From a checkpoint of a small transformer trained on Wikipedia: MLP 768 GELU.
Each number is 128 + 24 x the weight over the matrix's rms, rounded and kept within 0 to 255. Layers, rows and columns count from 0. Numbers have three digits each.

# layer 3 MLP up, 768x192, rms 0.109, rows 100-291, columns 64-95
108126129155129105077134096107082145096132114144158120148109134135124134126129123161144151115141
106109131123156134130129142124123130144140120140144136102140144162109116121099144115127128106107
103138138145150102081126135111116141090133128136171128121109132144133154159139110123167131101084
142168124132133156132119135147150157115117131182114077144141124126163177156152133171146097147132
087125137140144108110144111081133116125159110123134135081139106109119129154108139128129118124129
132151083114081148110157105120102163069115108100140097148145141109127166078119159153091176116086
128131131129129128129136129126129122131131128126127128135130131124128132130128129123129126130127
119129094145120106138166115141087172154193105101202147138096099156124138129130129153172146113153
124129109101115114113129140142146129141119139101109120126090105161121158106143144136126142112132
134123102135144135104118127108137159105123076123109112138118122163133163131107127163121084130098
131132143124137093129124122116153127113125116167136112120121131121110159115134090147165160120087
087126192114114123106148117160135143136146124119109076119136142146156110151124109136140111142093
159184140146061142115152111117144143122111142140116126163146090133132114129156150151166127134115
179141117149131110118111109114163131124127111155114091124151142144128156120147160179162122118109
119096137117116120133107114103144174116172109148157130069129145113089102137102156124090118116135
093113111148082100123162124119113123117116130123125139161109151129087135133098128129128161146127
153112088150128178137133120118125120136129135114141114104135128129084142155111139112146115116115
089120163146150123105117123086158108124105108105148121123152142154137139128160147180128141106130
116097137111115157054142087116143171137119133112163137135141100135125116117166147143149119153114
112164109134099139096162120144148157132163175130112099123148124149162123114134178153153134129096
152124125148150116061154126104130154079158109149131143113079157143100167155138148153114156114123
106133147131110100125152151115141149146130151142133084084136125144114117158149115154130157162114
078108136121117108148178145140074119127167117131144133131081140121085158107095152138091155133083
157134109159136113117145109081114149084115069105122128095045151128173133153119112147119179142088
117129139122128141089107158133159127071156107126144084106130134161131145118125122159169134132138
140133131145088143105114132123132134126113138132127089099130113149128144103129150173139116148116
122118119146175107150170106117146140141129098160112140157132128129096171196094116137134089104074
090091121143141139137173158120143102183178095093146131124130107228094136146100136133066123114104
129120125117155134118112127123120113135160144123140153122085148145077141189142125133128128133085
080125110170139147130139158137138106158148159116161117143141135099114114137114164126103107155097
097163132163141106130156152115115117116118118183113108121103136143137133150084175118086176138132
066089096188139135142164080108154154130101096107101130126131136147142150137134161117154149134150
110112119112138141118151184108054161154127139162166107096107175131100123190117104126140158084089
109128123123121124109169126148133123131107140144121063117135164117122171096172132139163075172102
150117103134133159142126089143126193127101096119181133146141127134144112158120196134108117094113
150163150145121107116115134122123110111164087128129110146151131153138144195135108135120121129123
123123139135153103139136143141140166154100115122138103125119159142136141126162161105165109137125
114158119153119154118158152147130112087163090158148107132147131147123117130110100110104131120120
129104116116137136121145134157097176127141129115150090105115121137163146134106117130117120141108
124109153137159107072156103140120154090158122155158098127136133101127133144154111144149113191103
100106116100127135121170139147082134118179110147118142139110131154119151108126174165088101169129
109145171182144120122136121152128111153161124109110125161104129097130127159130096132108072164117
115171136115132098094117136116149170097111129180114136126175126169137144118162161143138102167130
125137111126106143107119156126117132078147167130130106175074100120118152130092115153149158129132
158102129137150220115127092155083113144104126125125139122096151131132142135109128109156129144091
153174099170086123102130117097131080113156108112127116078137158167152129144108148132108110175136
123111151136095070173142140086132136129126133144109049096150128164151074110146162162152144158149
136105154111133111127104128136113093109082123141126149107117136178170126149153139126133132108109
131147147149139159129139099119146109143137130128109155126143125144119122137152156127129158107116
145152150106103133143146135118127121131112139148103130095123128139127109131157150139134122139129
149149110142121129144100136151133140137144115108141143090122123172143143137114086149149140124102
130064147168110141134097123128107085147132137138145130101088121134104161147089135146154103124104
138130114142123138165139154133109108094144113147108147127116160101155112103096126119119125102071
117125115110131101118124124117124141104112113133128092151143160141093144131096154121133096120150
137126142122140151095154083126140136135094126112150081150124144148178129131144141141127067169140
098125130186154136077127080109124139109155134144171137153121133136120116118133157150148124137137
095087145127108101134148120129143101092147127141187137091101134107090127101125131145112174094035
123104139172088090075159085152101154107150122172172124120140131118120139133137163113163089129152
151128172168110127122131155103140152106136129120145120099129126136090102147112141146135111183101
135114140172150122083142061149087115090130130157116144147151119108124151166164117152166170120141
111136168126125116122118117132113101121150134156141133154128113145163156126168105141120071161093
117164106149111120113143156113093142124140118173101134124107102136087152140115145105120134100137
090132111118055090142127115116122110151124158112094128128096133136117114137137163158108153136095
156171148125130139127121115111130150105100080126135117113132104156123120107099125171141143138094
147161130178155133097159088128086159116101126125114149160129176081114128132150099146126108163115
126167144123138166063123109142143129119109120111128125111136114195150119168168129152126086113122
164155105153108126134143139142169107098116104120145096115137140117150129102183142150130150120146
112113126112117155100115154131138163116156127140195111129113102140107151147098149108131129154101
115116086134138143126100097155114129102196131113134129135136125150102190162091125151127118123120
113135133166106090142166112118123106138124170186145137125106122122102197106197167116159134146131
142153084186119162145117086114123133143164137124132175136105113154095117134134144115108107119132
107173134154104118154162092168135102134120145166132129143161142106130107151105091128129159117117
125129147148102101111134078144124102139153140168146047121118117125124141128149104166123119143101
131120141129136133089172074167107121128167146126118115089135112103202138136155141141097104123129
131105157104114150120139119138109123126169095096149134119176100160082130189103161152144120110093
126170126120095116117135118132114172102178097138171151164118142167130130169120183146150134172086
105069145136173121136140087133102114154146141132157106153123121128148103094158118152097125155102
118118132150107090126113117112159136113136110119179125132117130164071141149152161168134116125126
064122123129097131129193136131160135111133115151137148081141120143109161140099137148114078196126
127107151159143131161166090127114135121135134122114160097137141126131135155110154139156173082102
126163134103092149091143149173097135074107104203138092144100071140151181151101130147125110148112
155111143128136107104131103091125152127131107161141114080095104139081157125117141155138119141123
081118152155129122100147101123142138133085074091140135090101110143086161067135145158133137148132
134153154118148155132128117140136145128090128090122105173106161143122178154109141143118142139131
129128135137128190122142156105125113148156157147156159134114117146143152095159136128128099147075
150153114128093117088157141150065125130133118099153123129154079107133113128141163121119162136125
125104102127152174105142127132081144080117151125139136158099127101083116169085132096134117092131
093145196172117159105148111107152132121136164138162142175115156120129117124142148147142099158145
104123141130121144118130127152103149097168128139150115131114152127112171115103147124139131147086
097126152168106134171097140092095126130134097141132109141136208136157101158123156150119124097099
137139125121096125096151102164128138123129139146127155141153140105142120149110141152079164093123
129133161161142129099149085099139175125146146152126144159150114134098133098131152165135123182132
116102113131151067120147065143159145098149099129151106127104172133081143147106106143153122180111
119141158106117163096154134173123136133153140131088093146153150121150136157088165146140064141106
108153113125099106098138117128107069045117125130130094144153131117153088139128141148134104176137
111125133172112103141107150158083128154150137170118141140176109148129129135109101138119092129099
092143158127107078137118076099115162123142111135157171144130144154105168145128160126148121158080
072087119129110149092149131131155098106100091176168137114145106162120138128149100172143148146132
116113121113137122124148136122117101094110130133130084094121130115155145089121154129132164109090
132117142149121074119174159083137142133152144118196145145136158161089150132132126161150149148132
129179123119127137127132151131129128138153135138144076140118109134106105110161146145095105159104
085151140127118084118138146130146165163142146094140126117119142132111111157129141152142130163106
077133113163133141143122108107120140133154094154138131135132138151134100153149171138130158132076
092131148151097131112147115101142198156174128173171112118150133150097134141142115148156117141101
095121112122157101094158122082095125078127117130147125129121182156094115103122133131101132121124
133106078161166177111142090102131162092136095130153113148090087134147123115122130146154132154152
115086107142120142102121113094099144065131170161178134141113150102113163124128083155131136140140
088120151124134147124141071137149078159109105143160104098107134143127118189134116128097166123093
111095191132073126101145106167094141113158138152187078076075060103123096106170176145149135137063
103130127116088095095122141158132083133133128122137127059110159139103131134109164138141109117148
108130108142081093127128060155069143068097110172150090090102099131100141128142129123110138159159
140095162130096160118136077115135169150163157143177127168067155155136140150121120113125089156128
098117111110144076136144110155109103113091125162123109132132135152132113105128128121176132162100
114112124108102174077123107131140115081189131189144081102130168172073148104129153136186115155091
112109121107109141104128114183157128127106095112137094137112124120091151120103127125145116125082
116111136175115107116141088136135092108138132175150148164104146151139131137098151129136131119104
133127119138123158102131133110154176143159153093102118140151115124115111140143126129072100103143
129114098161104172143144145102140105085157144149129103081097155142149166109129146129136132100101
113128134182070124098140126168102068100107094145131133110066114142114122146145119131112120108110
120083132143143129112196083160096120119126086111136097103136139136156125114101101160143139148123
126112124125100150144101135129127176143138152180105112101144122108121170105164124151138138107141
130124132129129127129134131128134130127131131124126132132130129121125127129139130120121127133128
135146142146115162138103114116167179124103095162149125173146169150140127147119134143137143086126
127130130133130131128131131128134130125131128126127126132128127127121133129135125126127125128127
089131140140145119120139101103157097109066138097147118117108121129136142144123159141118133100124
089147165147123149078134149108077122140179138122127128152129176164175144145115127127128109140071
110135161140069119161140153145134131078128139125138125141085125157118097142119148181171154131114
148137106134134127097127133123146086112098131095165073124145213146122133130118160121167169135084
150143143161106130126152144156076132108163099133091159093082149142121152188133123119149104122142
134127083116138096129139165163128146128103128102138110123137101168153135126105144113173114143117
136122106119136144151115131136073095128119097143141154110109115150082139175163122103142121113116
127154146122091102091200164128130130098149150100115106120142143107151103118150144104123109148104
161134097129147138116155107125107117091072100111119130119116181134148147151140098121163161127159
135108155133131161108137155140108139128095156109173149134147176188124144116106121119111133098117
146099122158106172139139084076162122106120141156173145115170131113112169152153164152097127128087
155140139125102128162173165128182143079109134159079140142107170142165173119139136154126091122132
150110129150127150121155118154147143097170093104159131112117128141101113097145155138119140123145
136132145150070111094184121121103120095150156120146126099080149155115160144140108130139098149164
143138107119138123126153129124135114136125130136147129128153109147075138180154127111109110158100
150167141146137062146117126106090141125161118149127112125139220162159130165147107188114105114126
114145097154141116132150149074117086108109102103124072134152114086160165131120108150105157153123
092119150155115106115124110096135118115150135143151136142099149121186146106117127127140152121112
129108134109109154089143127153094115126120109120148124132130175143123129175092145131121139144085
121085123137151144100147146162101108128164161136127132093150128128148164144127128145108081118143
133123125115144132104129134136090139120118125126140130110132134135128104162095114127161100160097
153146119136085138119160098152117099090135120122182114148136132156116087094136186127166107190152
107161157155108107127121124172174117124100048105130129144153140102109130110132138162099087127093
092132134154102086114122080142131106127106141138155135125093139129085173090115153158108098130094
127129127125125124131129133125130125126130125127129127128126131128125131128135125127126128126127
135106181138141176111132145089147169117106132156126122172135133152130139133133126127139130105144
090136142122130108161129118103169156127125146133150140121115182147135122088090165182151125170111
126092147148123159111128119150101118144144114160191080118109131106145163121123096136130095153148
124113102133072113060132082089140105083119098184114148078124157126075126172164145157134182176157
111139134108131113118126162156125126138124132105126140078132135127108132165175152106150113120093
126153125129155121087140138099143117088116112111112125120156144139131146173116148164135130150117
136136136137095109143171129122152140130111114124159134163093120140086150156134122150145137156094
127172114136096096109172113178120068132117128074123161092128167136083137125132155123124119138091
115106166158100112129182136110131131102156125148108119111123118131124107132091151118163143156158
129136113148110131072128145105124114179179134148094133114143152138137136139121149136091115138128
114125137166161142135114123126134089154104082142148147121099148185111114113155150148145128119121
085146165130099137113175108179138114130135108142111099065113146124116173120157132134101094196107
117129150166077151107120098147112126091143139193105075106159149145146157108135139128136111114115
124129133125125132130132132131128129127130123126128127126124130124122129135133125125135122119128
172116143157091132135152108111152097092098091130169122144122114112189116145128142131112141135125
105139112127072114116142092147129119120134131111135130128129109143123151127135127147104152124138
101171117157131136129130093143136092123120167139130137115139122121138132136134121121126121122125
097144181121106131131130186108098165136154141146171140104130105127093108143149128109076114111120
137104130140136137136152066114091166109130145118157067090096140103113173125089121153142128134113
131151146150132136106135121096146160139113144130150121128133115147128093151132150148124097128085
169133105157116134130127131161107152109145166145156079079140105112138139126142133134150130170131
120086119134112135142128112150140096136136096148164144097130101152136144115161129141136127098076
115106094178142136097152116148141149146123139146149108117133136108148129137175133135148112167124
068137152118087112135142128142145146100117146140135138126097166117177106139136083176120153168105
051126143129115128117152099123150158134103141110109140096112115172150115166096151148151115145125
130107097120112166097111118147096100097105117112147085117104142157096115158129126153128136148132
109125130161098152047164112172104119162139083174132152122126135115108135145145127124109097115119
114149124132138119110150137148085118149126129118143134122092121162141150135126117138094096148094
127119194112133100135130144113135132145160131196134119110103168157141160113115160176144174139139
110134110154088118156181118116138147148100126114142164134080116111093102123116159136119177140061
129126130072141121129148122157111171118093133151117126103085120097124152115141129128141121118106
122127172170108119042149130135124104110204097137148107088129096103097170087119133153153119169116
120143131111116171134119163152139164103099128115140136164140146139130163130141126148116120126084
150177088144113134121104142084081121124126143125104109119097084147121160117107127116127154104107
106127131176173114121138121136108107145108116133174099137107147145180164148164104127145153110097
121163115144105123117139096107121155151103109173087125152154066158121131131156169139101164115163
126120129124141114106095122084121114095150150139109109114125155166125128165156119187131173155155
140117165152077096131151128103133162095158162114174126165111143110140168152111148163089142146108
120171083169126138080136131146119106151118093087143095116181142120148206140102103150141096126109
124164076111104160125134130108134117129127122152130152145111145181076133137155095142160108109091
143122131127112178090111127151113119107119144136135122125113079159122163101153134132094126134130
105099115125110103102205110136130156139186107136123129104108128168166101156091129164150118166120
129131110148106165072119116086135172123134100096136137116122115110119142123105093132170137129123